Part of a small language model's weights: vocabulary 16384, attention and MLP in parallel.
Each number is 128 + 24 x the weight over its row's rms, rounded and kept within 0 to 255. Layers, rows and columns count from 0. The size above them is the row's rms in percent of the matrix's.

# layer 7 MLP down (transposed), 1536x384, rms 0.0355, rows 96-131, columns 0-95
size [ 96 104 107  83  98 110  88  96  90  95 103 107  96  98  97  98 106 114  97 111  95  99  98 113 116 104  99  97  97 101 101  89 112 106  82  91]
[[115 136 144 143 110 124  97 159 147 160 163 118 129 136 131 124 186 151 149 113 152 136 140  89 130 154 120 103 130  93 147 111 137 137 130 113 135 167  96 153 167 153  94 167 148 115 140 129 126 106 148 131 146 139 134 141 158  95 150  72 139 139 132 138 118 109 127  90 109 129 105 111 118 127 126 126 133 160 134 175 129 125  86 167 100 130 122  96 121 148 134 109  77 155 185 132]
 [161 179  55 142 115 122 139  95 113 105  79  82 140 135 134 137  98 129 156 133 150 144 119 102  98 152 135 127  91 121 127 138 135 159 140 148 126 120 151  97 171  72 117 146 105 146 147 114 152 114 122 153 148 166 124 124 196 126 140 151 122 130 132 141 110 134 163 126 113 157  69 106 150 113 151 112 152  99 154 142 120 136 144 102 143 136 113 117 162 148  84  89 114 135 133 115]
 [120 136 150 108 120  91  88 119 103 110 126 140 129 148 139 109 113 105 123 128  96 137 144 159 179 119 146 127 151 128 141 117 146 121 149 116 115 183 140 138 139 155  91 143 140 166 143 148 206 142 100 121 113 111 132 141 100 111 124 134  99 163 147 122  97 114 112 110 123 164 109 111 162 138 125 106 119 142 127  76 163 122 167 156 136 125 130  87  43 129 153 117 112  80 138 158]
 [114 145  90 141 129 102 178 141 139 114 148 153 120 116 137 155 138 134 189  76 131 124 129 129 117 159  93 172 161 123 120 136 128 142 115 113 102 120 119 119 132 104 129 157 189 127  96 116  89 128 167 131 138  94 107 164 160 155 157 115 137 127 134 113  78 123 104 105 122 108 149 174 110  98  98 170  95 111 125 114 120 145  95 160 144 135 154 137 130 140 114  83 139 112 141 107]
 [149  94 103 115 113 113 144 124 150 126 100 146 142  89 109 150 149 136 122 146 113 140 117 112 175 142 159  81 102  91  78  84 133 135 126 120 173 142  83 162 151 141 117 143 117 124  96 172 168 113 113 126 164 131 144 134 100 132 124 148 125 112 119 180 157 132 130 102 150 137 116  69 144 114 106 141 120 133 128 119 125 159 110 121 151 165  91 122  87 142 132 136  89 133 158  97]
 [151 149 104 115 114 141 134  94 124 122 143 135 108 174 119 147 124 129 102 153 142 114 155  90 124 121 134 132  76 121 150 173 142 114 107 126 148 185 134  94 102  79 131 122 105 163 145 162  80 121 118  94 108 146 107 170 114 145 155 143 121 169 144 112 161  96 143 120 122 114 156 153 111 151 137 120 121 115 145 110 168 164 120 117 140 120 125 123 146 103 145 118 104 132 155 143]
 [104  98 134  87 133 122 153 120  99 142  88 129 134 150 142 128 123 123 141 133 127  95 121 149 108 137 141 123 145  89 135  91 131 117 116  96 128 113  87 102 183 112 149  90 140 128 130 139 135 106 150 120 107 133 128 109 163 102 120 153 152 100 151 109 103 101 159 134  86 139  77  80 144 151 112 124 137 168 139 172 134 113 162 137 147  98  86 104 131 130  88 115 169 108 147 122]
 [153 144 132 139 130 146 131  97 149  85 132  94 151 103 151 118 115 112  80 125 116 127  95 159 131 143 131 137 119 100 140 136 137 101 134 148 143 123 166 153 137 130 140 110 100 107 157 141 125 149 139 136  94 150 101 132 124 109 149 151 127 184 160 119  94 149 177 116 112 136 150 122 123 104 105 133 120 130 101 164 164 116 171 141 156 123 112 181 119  95 114 118 127  90 124 157]
 [109 113 119 126 135 162  79 130 124 109  93 152 158 135 134 111 160 171 115 126 119 117  85 141 166 137 122 116 125 110 127 111 125 131 111 120 137 112  70 135 142 150 119 101  98 132 104 135 139 150 108 130 117 146  84 125 109 120 121 125 153 107 125  88 130 156 194  92  79  98 138 129 159 107 139 159 126 171 142 107 126 141 140 115 141 112  49 128 143 135 159 150 122 101  57 119]
 [162 117 132 127 160 139 119 135  98 152  85 113  97 140 162 105  98 161 101 149 140 166 113 139 138  85  95 149 179 160 103 103 113 123 146 172 136 131 165 133  93 156 176 124 156  98 147 117 102 157 114  82 120 125 135 193 124 154 127 132 115 161 103 109 111 137 108 104 116 140 149 135 146 157 138 147 150 116 104 105 124 121 130 141 102 106 139 162 144 156  94  81 138 143 120  90]
 [141 157 111 100 133 113 161 130 126 130 144 108 130 148  91 123  87 158 128 145 106 108 136 107 116 145 114 141 115 144 144 154 152  98  93 123 157 137 128  78 158 155  94 172 126 115 156 119 116 129 108 134 142 132 140 132 136  91 147  75 133 115 123 174 137 131 137 110 133 163 128 161 144  94 112 168 128 101 125 114 125 105  96 134 154 147 148 152 106 162 103 150 108 103 100 144]
 [144 151 178 129 128 120 169  92 147 127 163 197 123 137 119 121 148 132 112 131 148 116 117 123 133  72 148 141 138 101 107 101 106 114  94 130 125 108 129 127 125  89 122 116 143 131 117 167 145 149 126 132 116 139 108 136  88 166 151 113 183 129 146  89 157  95 157 125  86 123 132 127 157 124 123 125 131 141 141 116 159 157 154 109 102 131  62  97 107 128 155 115 144 125 127 105]
 [151 134 133 163 118 137 167 144 119 141 111 144 143 168 127  89 103 122 140 115 153 120 102 150 126 104 121 148 115 118 142  98 139 121 127 122  90 116 110 121 109 128 167 110 144 130 187  90  88 131 132  51 130 176 140 112 100 135 140 159 127 167 121 133 121 124 137 116 139 132  95 111 144  64 125 143 142 119  96  97 131 171 155 136 154 123  88 131 147 158 123 154 106 131  74 133]
 [117 113 155 143 130 140 137 106 110 118  78 140 103 128 140 109 152 107 119 145 177 134 142 128  84 146 117 112 147 124  90 135 133 109 136  99 118 122 172 126 131 110 122 155 112 167 127 128  77 143 120 135 136 117 137 110 142 143 156 105 113 117 102 145 141 118 140 167 106 136 138 122 109 113 106 122 116 144 147 115 142 118 120 138 170 158  99 125 136 164 126 125 137  96 133 124]
 [127 165 114 166 139 142 100 126  86 128 146 160 114 120 123 150  74 140  91 132 148 109 139 144 113 132  93 123 102 135  73 144 119 105 111 134 165 165 108  92 124 134  84 126 129 131  79 120 120 107 126 104 130 131 126 155 136  84 153 118  92 165 115 110 111 122 121 123 124 122 156  85  89 110 117 127 104 133 125 122 107 155 106 187  95 124 110 111 173  93 177 118 116 133 135 161]
 [ 91  93 124 120 101 106 129 140 145 116 138 170 156 130 132 124 196 128 115 119 132 128 112  77 123 124 190 105 164 163 143 112 106 126 128 113 137 116 126 122 133 135 115 121 134 153 120  95 123 143 158 118 103 165 113 134 139 122 127 102  86 145  82 114 116 157 134  95 104 121 130 135 137 110 148 126 117 105 111 143 124 145 118 123 124 144 184 142 122  73 158 110 117 121 131 142]
 [117 118 158 117 110 106 180 118 140 114 148 123 130 143 115 107  84  63 134 103 159 148 128 141 165 111 133  90 116 170 102 152  94 126 148 144 120  96 159  75 134 134 125 128 170 123 139 168 175 109 130 135 155 109 149 129 115 103 131  89 134 144 139 145 161 142 122 156 158 186  93 145 109 114 102 118 129 148  92 132 141 125 134  91 161 128 155 129 110 114  76 132 109 113 122 139]
 [165 113  82 140 136 125 123 143 152 167 120 137  96 100 122 130 132 106 107 138 122 164 125 130  88 149 117 144 102 136 149 143 130 125  93 145 116 208 125  76  87 153  97 127 124 146 104 169 131 105 100 109 151 138 131 109 123 112 133 149 122 112 107 152 135 108  97 172 132  84 140 110 129 122 117 139 114 134 101 158 113 141 130  82 119  98 165 131 110 176 126 119 106 119 149 137]
 [131 146 125 153 136 128 133 148 115 122  98 174 172 122 138  98 180 106 118 105 110 106 150 147 119 157 133 132 164 136 129 129 109 168 141  90 151 123 143 125 179 126 114 144 161 131  92 164 117 140 140  99 147 117 128  96  86 134 152 142 111 153 152 167 113 122 154 130 137  83  82 109 177 108 106  75 139 131 181 165  93 161 100 133 116 147 113 127  90 166  96 126 130 121 129 113]
 [145 114 121 131 135 134 123 101 140  77 123 140 136 128  99 193 177 125 118 156 155 144 143 102 162 125 104 128 136 106  67 122 135 150 123 133 138 168 131 149 132 141 137 106 107 133 131 120 120 139 112 125 136 147 120  90 132 126 128 123 116  94 153 132 125 163 140 109 147 150 162 110 115 131 142  99 113 154 116 101 176  84 156 198 125 120 120 109 227 135 122 146 137  89 103 145]
 [113 150 112 140 149  96 120 161 109 128 127  92 133 153  99 117 147 114 164 140 149 127 146 141 110 143 106 145 123  96 120 155 120 131  86 150 127 183 147 114 114  90  86 151 154 149 163 163  98 118 162 141 119 121 162  96 114 137 123 117 114 106 148 134 147 129 110 117 124 119 103 152 104 162 102 125  94 173 146 141 128 125 153 135 163 162 109 138 146 138 111 110 158 138  93 172]
 [141 119 168 166 121 128 117 134  97 125 158  81 109 113 108 112 130 154 142 117 125 161 115 141 120  99 137 148 143 145 175 108 128 133 107 114 159 105 115 135 123 125 138 118 127 114 133 159  86 102 151 160 125 144 111 150 108 140 130 138  82 171 118 120 132 106  94 116 105 131  88 100 112 136 128 140  76 160 171 128 102 131 103  96 112  81 118 123 142 148 133 153 126  81  98 140]
 [ 91 133  80 113 142 153 144 120 122  99 113 112 148 107 142 145 141 118  98 162 146  97 110  77 190 157 120 136 168 138 133  84  87 131  94 130 124 151 129 130 190 113 109 122 105  98 100  91 172  97 164  93 171 152 146  92 111 125 131 154 130 167  83 116 134 133 160 123 145  99  68 114 150 164 113 149  99 147  88  85 122 116 131 125 160 116 104 139 103 108 131 108 120 139 109 140]
 [131 133 127 118  98 151 119 133 136 109 150 138 126 109 111 118 117 116 109 163 157 149 109 110  99 173  39 119 109 116 104 120  84 137 126 126 157 174  92 160 109 128 139 131 127 167  86  97  35 157 130 107 117 145 120 160 150 107 102 117 120  90 103 115 108 108 157 134 129 125 150 110 149 133 124 122 127 136 113 110 162 145 124 170 162 154  91 125 145 117  98 132 145 122 131 121]
 [113 150 139 108 138 129 133 138 146 131 129 131 123 181 133 120 120 124 153 121 115 146 141 173 146 149  93 122 153 141 111  98 106 114  99 108 133 131 143 146 127 128  62 115 133 148 121 150 154  90 155  92 144 111 151 117 119  80 132 149  85 120 134 133 162 108 129 108 139  84  95 101 123 123  90 131 130 110 160 119 106 110 118 111 133 148  72 127 118 128 140 135  91 107 134 159]
 [163  69 131 160 121  92 106 121 127 140 122 151 116 149 123 131 114 130 123 158 135 158 104 103  89  72 142 100 133 177  86 127 133 151  85 157 146 154  82 150 153 136  91 142 129 143 131 100 135 103 148 114 113 137 147  99 114 128 123 121 108 150 139 119 138 148 113 121 184 105 116 139 165 149 150 147 113 119 135 123 199 101 152 106 132  82 137 138 113 135 112 141 110 138 145 112]
 [133 143 147 135 126 115 114 136 134 140 144  89 154 137 127 135 136 121 103 142 156 149 193 138 159 112 122 118 133 108 120 127 177 118 131 138 138 112 128 124 145  80 148 130 149 148 139 147 117 126 179 108 122 108 104 113  59 142 137 106 114 124  82  97 135 186 155 123 149 131 157 112 121 129 148 119 149 123 157 157  77 128 152  91 133 152  93 117 146  74 103 141  75 122 134 143]
 [137 157 127 114 166 153 122 145 145 134 148 153 135 105  96 141  89 148 120 143 106 119 112 126 129 127 128 119 142 154 122 184 116 102 139 102 122 149 118 115 126 111 120 153 115 159 138  94 143  73 224 151 142 120 148  97 142 159 126 130 101 113 118  89 115 118 133  76 141 126 114  85 121  76 145 121 140 139 158 108 159  78 108 145 152 131 107  96 123 136 120  79 139 115 117 147]
 [122 145 100 140  95 114 109 121 101 152 144 137 140 149  88 130 126 119 146 177 154 151 135 123 155 151 141 131 139 103 167  84 143 142 162 135 138  86 135  99 130 117 129 127 174 161 147 145 143 124 124 127 122 108 134  98 119 140 102 101 123 111 111 147 129 157 125  73 127 113  99 135 121 180 161 136 127 107 108 121 167 146 187 130 150 126 113 157 106 174 128 115 118 131  96 129]
 [131 106 126 133 101 131 171 126 127  97 130 111 159 110 105  95  72 147  84 142 111 113 141 126 120 110 133 100 133 150 146 121 174 107 104 151 134  80 125 104 161 123 141 160 147 134 122 104 120 141 159 141  96  98 121 189 112 113 146 148 128 174 117 115 102 102  77  95 128 153 133  94 111 143 147 140 144 151 156 120 139 124  68 144 160 110 156 119  97 118 123 156 129 142  92 153]
 [165 121 154 114 175  94 149  93 143 128 142 134 125 134 116 178 101 130 145 117 145 102 140  99 183 139 102  89 120 144 121 127  97 122 178 182 134 121 125 116 139 129 133 118 115 136 142 142  66 137 123  94 135 114 166 167  96  78 123 149 122 119 161 130 121  70 126 101 145 114 122  84 142  99 131 116 133 146 120 150 146 112 146 137  98 142  73 148 164 129 129  93 174 161 138  88]
 [133 141 121 150 172 115  99 140 119  89 133 137 136 181 132 105 151  93 119 131 140  59  97 121 128 137 130  93 181 143 161 111 124 101 115 162 149 113 125 138 148  89 120 120  99 116 112 149 148 158 125 139 132 118 114  87 142 144 141 142 171 151 145 153 154  86 130 128 158  84 108 125 129 132 115  88 154 113 137  84 143  89 125 117  77  92 136 121 111 144 109 153 166 149  53 120]
 [133 108 115 114 159  97 119  62 140 171 105 124 112 102 134 132 154 137 141 150 106 136 122 137 128 107 145 139 149 127 126  93 125 103 126 135 197 155 147 131 122  91 121 152 159 146  95 115 110 120 136  92 113 117 130  83 123 119 144 137 104 114 150 157 114  94 135  97 147  97 131 107  89 117 146  98 124 124 138 131 168 143 153  96 168 131 121 124 105 101 125 100  88  98 167 169]
 [144 126 133 156  99 139 141 132 136 123 113  83 142 176 132 116 153 150 101 106 169 122 202 134 130 151 158 114 178 112  90 144 134 141 121 162 159 114 102 148 133 104 120 119 118 129 123  99 115 122 119 112 149 110 162 105 128 135 164 138 130 100 149 133 172 163  96  77 174  72 112 117 133 117 122 105 159 104 140 139  98 186 146 116  81 110 103 106 182 146 141  84 128 129 128 136]
 [129 132  88 147 108 113 114 127 120 114 138 133 116 127 160 133 135 147 142 131 126 127 114 153 143 141 135 116 161 103 125 134 145 120 114  92 125 110 129 101 125 134 142 109 141 125 103 113 112 132 168  72 111 171  94 141 124  96 131 144 133 129 105 137 118 129 159 134 118  99  91 143 144 134 131 133 141 128 100 121 125 125  99 100  82 150 103 132 103 135 121 128 150 134 129 106]
 [126 104  85 158 112 102 137 102 145 108 164 140 138 133 152 136 136 108 112 104 139 141 120 138 139 170 173 138 101 125 110 136 156 111 132 160 106  81  96 150 147  96 147 153  94 124 149 143 131 155 102 101 134 123 124 101 107 184 117 154 128 145 144 144 149  85 124 189 145 131 101 155 114 134 114 204 118 104 115 108 110 145 145 146 127 114 160 108  99 102 117 117 144 118 133  94]]
# layer 7 MLP up, 1536x384, rms 0.0447, rows 97-132, columns 0-95
size [105 104  95  95 107  97  95  96  95 106 103  99  86 101 100 104 106 101  97  99 102  94  96 113 101 104 103 100 104 105  94 107 108  94  94  97]
[[134 110 138 105  89 137  83 183 110 173 136 121 119 125 158 141 148 100 162 145 152 112 166  68 139 141 142 166 153  85 145 121 148 169 177 151  99 170  79 151  85  73 155 153 126 151 122 111 131 138 122 156  98 146 157 139 103 155 128 134 102 106 144 110 177 138 131  87 137 116 116 161 121 131 155 104  84 152 140 142 133  97 147 139 139 145 113 133 135 111 173 125 152 138 142 118]
 [165 122  91 138 140 127  91 131 162 114 136 133 140 138 138 144 163 142 131 104 152 160 125 138 179 156 119  79 137  93 142 163 137 175 128 124  90 165 142  78 154  93  95 111 142 139 162 113 122 141 170 132 152 151  92 147 101  93 128 110 157 135 152 132 122 125 154 120  95 159 128 122 134 132 182 146  95  92 153 160 122  85 122 113 165 130 152 138 159 156 161 150 133 100 112 103]
 [173  77 169  99 106 153 109 127 140 128 165 128  98  97 121 123 133  93 131  99 149 100 164 109 109 145 130 145 138 117 142 133 161 129 129 114 118 164 101 138 112  98 134 138 142 111 100 135 121 135 105 143 122 145 125 122  93 143 121 149 121 163 132 157 150 135 130 164 163 154 165  93 134 104 115 101 111 169  92 144 115 136 140 107 123 144  88 166 122  63 162 123 178 110 122  93]
 [123 150 152  79 130 128 166 171  92 153 159  89 119 138 122 139 126 126 101 129 143 132 161 164  92 123 132 145 137 106 166 138 113 134 136 132 121 148 115  97  96 163  92 147 117 157 167 157 120 160 113  85  88 124  71 126 125 142 127 130 149  65 147  94 110 155 142 161 118 175 174 112 114 134 112 116 111 109  84 116 135 132 150 150  89 127 130 104 165 111 153 119 110 165 163 139]
 [125 106 138 167  99  95 121 125 110 173 136 100  99 154 118 182 110 113 115 127 162 126 141 167 140 127 158 159 109 144  89 133 110  91 126  93 109 117 144 127  84  65 125 134 120 164 154 154 142 123 134 135 135 143 113 137 162 148 128 145 133 125 138 124 140 136 147 114 130 133 114 138 124 142 132  96 117  96 114 122  96 110 195 115  75 134 111 156 130  61 122 119 133 131 126 171]
 [173 129 127 130 122 170 151 127 133 168 104 130 100  74 101 108  99  93 140 123 118 140 173 107 129 104 136 125  73 121 118 165 135 148 132 178 133 139 134 147 115 140 135 114  73 112 118 187 100 111 142 131 134 100 105  95 132 114 138  95 131 180 119 117 142  99 153 116 137 102 149 133 101 116 147 138 132 126 122  86 109 117 120 112 121 126 142 118 135 131 163 132 172 129 110 107]
 [143 128 174 115  76 152 130 116 116 122 142 113 111  83 125 125 117  72 112 147 127 100 191 119 129 102 118  93 127 113 119 163 146 114  85 140 128 149 137 105 141 145 107 150 138 103 137 104 151 137 117 140 109 124 107 140 127 101 150 163 133 138 107  67 148 149 144 103  96 143 147 107 100  96 107  85  67  97 128 172 163 113 151 113 144 129 125 186 100  70  67 128 131 115 131 162]
 [158 150 122 133 109 148 144  75 112 152 171 134  92 187  81 146 126  81 110 112 128 111 156 149 140 117 107 148 136 118 115 161 125 107 143 119 143 140 165 116  96 127  91 133 121 125 148 147  85 158 145 105 144 128 112 101 124 129  95 119 147 124 115 171 150 105 138 188 133 143 125 110 114 119 132  99 157 104 170 143 166 134 114 125  98 113 118 104 152 115 112 133 107 139 168  95]
 [133 149  96 110 123 132 125 123 122 136 145 151 145 138 156 153 112  82 144 108 123  83 147  97 141 118 129 146 165 140 130 144 110 119 148 130 143 146  73 133 127 171 183 134 166 149 146 133 150 112 127 113  70 144 113 149 122 137 127 100 138 148 146 160 159 132 102 133 117 111 142 113 128 113 119 146 132 144 116 146  92 134 136 135 112 130 108 138 140 142 151  96 169 168 100 150]
 [150  96  95 119 123 138  92 134 133 168 104 148 105 113 190  96 103 110 125 124 135 176 122 127 114  99 164 118 135 143 112 129 100 162 164 127 133 145 122 145 109 127 109 127 128 173 119 111 128 144 137 111 120 137 157 144 131 122 111 195 110 119 146 140 181 143  97  95 153 128 173 157 106 137 168 125  86 147 133 136  93 117 153 121 105 126  75 113 126 104 130 159 125 161 116 134]
 [160 148  68 146  88 123 126 114 127 162 139 130 165 142 123 103 146 110 166 119 124 143 128 134 126 121 134 110 180 101 151 132 128 137 138 115  88 149 109  86 146 109 111 139 169 104 116 138 127 112  68 123 141 122  88 146 112 146 144 105  92 134 111 118 127 101 125 128 153 112 133 172 105 142 152 132  88 162 141 144 134  97 156 143 147 176 138 130 102 100 119 149 129 130 136 140]
 [144 141 100 120 125 123 120 132  95 133 115 125 137  98 136 128 117 148 148 110 120 156 158  81 111 145 138 119 116 151 129 119 174 138  93 129  94 146 103 123  98  92 120 158  99 134 167 160  97 128 113 140 110 175 104 165  78 154 133 127 136 141 170 160 111 139 110 144 124 109 151 148 123 138 125 117 175 127 114 114 103 104 146 138 110 126 107  84  95 135 160  88 111 175 171 120]
 [153 145 106  95  90 144 117 103 108 135  94 107  97 113  90 134 111 101 124 163 163 171 111 110 147  97 153  82 124 108 109 173 192 113 128 152  84 123  88 156 155 136 105 114 110 144 161 119 166 156 111 150 152 112 111 164 147 116 127 116 175 146  85 152 135 119 160 166 115  82 130 134  97 143 149  96 100  99 160 126 107 135 133  87 127 135 145 141 138 160 112 143 124 146 149 142]
 [143 126 122 137 142 102 119 142  94 111  93 111 120 138  85 158 163 134 163 144 153 131 153  89 119  85 162 159 141  65 144 112 136 111 156 108 123 103 131 153 117 132 132 139 115 124 137 103 101 116 138 124 128 127 163 122 131 108 106 110 118 114 129 146 156 172 126 137 105 119 160 104 140 134 126 104 134 164 140 134 160 153 127 127 121 180 166 157 123 165 161 144 122 108  96 161]
 [121 117  82 130 133  81  90  93 107 163 155 139  92 108 146 120 100 109 134 112 140 133 153 129  79 101 106 106  95 107 120 167 132 182 176 133 114 138 161 149 126 149 138  95 122 118 128 153 130 132 103 138 132 105  95 130 165 106  86 154 146 127 138 158 123 145 125 134 143 154 153 153 129 140 138 117 123 113 157 101 103 113 133 143 158 108 129 119 129 149 140 144 100 136 171 130]
 [156 126 155 140 123 130 107 144 103 158 134 109 119 135  99 164 165 122  78 152 113 149 115 110 139 118 133 136 115 111 130 136 110  98 124 146 166 112 142 176 117 104 125 140 181 140 108  92 111 125  91 152 188 113  96 133 110 135 101 145 146 162 142 181 115 191 174  80 142 171 161 187 103 127 145 125 101 120 160 149 119 109  97 122  81 151 130 114 123 177  99 166 107 169  99  94]
 [127 127 114 139 134 123 120 139 151 142 109 124 124 135 138 184 127 145 139 140 108 131 111  96 129 123 129 143 105 138 138 136 107 110 113 136 103 102 143 100 115 160 144  90  98 130 133 150  67 162 151 142  87 128 148 129  80 138 100 145 186 105 126  77 161 148  91 109 112 121 136 146  90 120 157 136 125 162 163  86 121 134 161 135 109  99 126 156 120  35 172 142 120 167 125 148]
 [117 116 125  96  94 131 126 122 100 140 171 133  83 102 163 119 124 130 160 124 183 160 130 116 122 164 128 101 101 101 137 145 110 108 158 150 159 113 148 122  74  90 136 114 120 102 143 107 106 150  93 103 102 107 121  93 130 116 127 103 148 107 154 184 143  87 108 133  90 120 155 129 113 122 143 143  58 129 161 135 126 153 136 100 126 116 121 125 185 120 118 114 142 129 117 116]
 [102 112 134  98  81 112 108 174 135 150 110 130 106  93 111 173 124 110  98 157 193 120 156 118 135 115 152 131 102  93 150 117 134 147 164 114 100 135 129 160 127  78 137 142  89 117 177 113 186 109 141 115 119 138 126 129 140 133 144 128 106 135  92 113 122 123 139 167 116 126 149  91 149 117 123 142 153 126 121 131 145 119 148 137  69 148 103 109 104 112 200 153 157  88 144 117]
 [127 129 156 113 104  99 150  79 154 127 167 110 149 128 113 138 104 117  92 136 109 128 146 101  79 108 143 107 113 155 122 142 134 125 140 167 146 116 101  96 129 147 132 107 184  88 125 100 155 156 105 140 113 155 145 146 131 156 142 159 135 156 152 128 142 143 115 106  78 143 114 151  94 167 108 116 154 161 123 140 147 150 125 138 129 133  94 122 156  79 119 120 138 168 100 140]
 [125 105 127 130 136 127 152 136 156 151 101 146 121 129 146 137 141 114  87 110 108 114 109 123 120 133  94 136 153 102 147 137 130 150 153 136 123  88  90 136 138 145 149  97 160 116  97 122 126 124 131 126  72 170  84 155  97 131 151 119 160 132 126 171 144 145 143 160 169 125 135 144 145  81 150 100 126 183 102 136 117 149 119 116 127 117 124 188 121 104  96 148 121 127  99 146]
 [131 149 110 148 117 172 127 138 120 163 116  94 141 173 101 113 127  99 158 133 105 169 185 104 133  94 120  88 124 123 128 119 102 120 101 110 122 172 102 148 154 114 157 143 104 159 133 142 178  80  96 166 111 127 132 142 103 114  82 134 128 134 138 106 128 145 125 118 125 111 145 178  96 137  77 141 149 123 123 141 136 122  80 121  93  89 168 145 161 175 130 117 131  98 130 101]
 [174 102 116 129 160 105 129 142 123 173 141 165  86 137 104 128 137  92 115  82 137 179 166 119 113 123 140 127 181 137 136 130 160 154 158 127 109 123 107 106 174  94 117 145 134 149 131 111 121 100  95 143 142 157  88 134 121 124 112 165 136 138  84 183 133 128 133 165 103 137 119 156 118 135 121 107 146 146 120 136 108 142 111 138 120 138 113 134 143  83 128 162 103 116 122 118]
 [117  89 106 125 131 114 111 136 102 135 112 119 138 127 130 118 155 115 130 166 125 129  85 124 139 107 117 140  73 121 176  91 120 153 142 113 116 137 164 123 120 111  96 128 135 159 119 161 102 136 157 133 150 128  62 118 116 141 145 118  75  99 134 129 146 194 143 170 169 107 163 182 123 111 116  80  58 111 127 149 117  71 105 124 121 161  63 186 151 104 127 148 112 164 110 149]
 [130 129 153 112 116 108 121  92 126 148  90 132 134 135 147 143 142 104 128 147 139 130 151 133 114 129 137 106  67  94 133 156 138 145  97 109 138 121 106 207 110 129 163  94 108 177  87 106 141  98  62 173 142 139  78 145 106 143 124 115 174 131 113 138 125  98 106 157 157 122 124 151 136 160 153 140 123 104 145 177 142 133 127 118  90 131 164 158 116 133 130  95 169 124 144 110]
 [146 125 127 123 137 126 131 163 108 107 124 151 109  43 131 134  91 134 120 140 159 164 109 129  69 145 154 138 155 134 133 129 148 173 175 103 166 164  98 145 111 110 151 113  77 100 149 107 142 147 141 141 149 107  94 119 109 142 129 146 162 146 112 138 177 102 131 167 100 124 127 157 110  98 145 150 168 102 131 101 160 129 117  81 109 104 131 135 120 130 122 134 129 148 135 110]
 [ 93 138 149 131 153 102 140 128  91 143 106 118 111 153 103 115 155 123 145 152 120  97 114  99  96 152 109 109 165  95 129 137 109 159 136 136 115 154 140 143 125 126 149 114 146  97 122 133 106 147 120 105 129 105 124 119 134 196 109 134 149 150 160 130 139  83 122 136 138 148 142 133  70 149 142 134 147 151 159 109 113 156 122  87 122 142 103 127 133 102 160 152 127 108  82 139]
 [158 148 117 137 118  92 163 149 121 152 132 139 110  96 107 109  93 127 131 123 162 121  82 129 145 114 105 130 139 139 164 164 160 124 130 158 114 154  79 169 104 137 113 128 151 110 113 100 111 152  93 151 130 126 136 150  97 165 148 132 138 101 135 112 136 139  88 147  96 124 130 127  95 144 101 123 108 102 130 140 112 101 144 123  57 139 134 153 155 100 139 134 191 106 134 128]
 [176 105 113 120 119 105 135 104 161 130 107 169 100 140 138 143 162  75 131  92 146 122 146 128 133 148 131 168 180 105 125 150 125 127 128 118 121 130  95 156  94  94 146 164 157 127  90 127 133 153 103 174 133 130 135 123 198 132 160 119 126 108 121 143  96 110 155 137 155  90 112 140 136 120 114 109  92 157 133 151 114 121 152 102  93 150 115 141 146 123 149 161 141 132 116  90]
 [136 130 142 112 112 114 155 122 112 140 129 147 162 123 134 119  90 135 108 124 111 139 132 106 154  98 102 116 120 118 134 113 122 114 120 134 118 120 129 113 115 141 129 115 112 114 118 150  95 163 141 150 122 143 140 133 129 147 142 148 139 140 148 120 168  93 124 130 141 169 143 141 108 114 108 113 159 140 138 114 136  82 149  97 103 182  83 149 173 118 124 146 139 169 109  96]
 [162 100 137 144 110 105  92 109 128 126 108 111  91 135 155 127  99 138 156 149  91 157 116 114 106 137 138 138  93 128 145 128 140 119 167  92 139 156  96  81 144 174 126  91 164 126 112 161 121 105 110 132 115 145 189 169 115  97 107 148 130 101 146 132 166 155 120 111  78 169 128 134 117 144 143 140  65 141 116 129 135 137 144 117 116 169 125 127 149 146 162 138 135  99 129 132]
 [139  93 153 149  87 119 108 112 140 142 171 146 150 117 130 155 123 117 113 131 104 186 117 106  96  78 113 114 188 106 146 114 108 137 132 146 144 148 119 112 136 129 153 130 104 113 115 168 129 164 125 101 138 149  87 101 135 152  94  95 105 134 119 120 140 153 149 165 132 150 147 159 101 137 131 155 131 120  71 154 116 126 183  92 155 117 115 122 165 110 153 145 162 130 203 158]
 [ 91 136 134  65 100 151  92 142  90 100 148 131 127  97 129 157 120 123 129 141 101 129 139  82 135 189 131 139 113 141 102 120 159 131 165 114 136 130 138  80 132 140 129 111 139 118 111 121  98 108 131  59 138 136 111 134 130 160 135 126 100 138 113 115 141 117 128 142 112 146 112 126 104  75 155 134 106 144 105 122 147  88 152 142 111 140 131  93 114  90 150 139 144 160  92 152]
 [145  95 162  81 151 110 154 159 104 162 161 112 116  84 142 152 108 131 101 115 135 154 177 117 126 134 117  64 126 160 143 125 112 149 100 152 149 122 114 126 134 131 145  82 109  95 141 152 107 129 113 145 101  80 130 110 136 141 129  95  93 152 116 126 109 116 161  74 125 138 142 101  94 106 161 117  91 161 125 128 172 132 155 135 114 146  98 159 143 159 142 152 114 137  94 146]
 [129 158 157 149 120 121 132 149 135 144 140 127 165 137 156  86 120 134 124 141 147 137 158  89  54 146 101 146 123 135 154 103 114 136 122 144  85 145  88 136 153 109 116 126 119 174 108 137 125 143 104 104 147 159 157 129 150 148 113 168 162  81 119 107 170 162 112 144 114 167 115 135  98 112 101 151 128  79 147 114 151 131 166 126 104 103 104 107 139 150 131 159 111 143 125 119]
 [129  89  99 111  93  81 164 124 166 114 119 141 128 121 158 141 126 134 134 154 137 164 106 127 111 165 158 137  99 144 180 105 134 156 135 141 143 120 116 114 134 112 128 109 130 150 113 112 108 128 113 123 113 132 131 104 140 141 106 100 165 140  64 122 136 174  96 114 152 112 143 136 112 152 110  73  86 113 109 110 120  82  67 142 169 145 154 128 123 119 141 128 127 123 120 116]]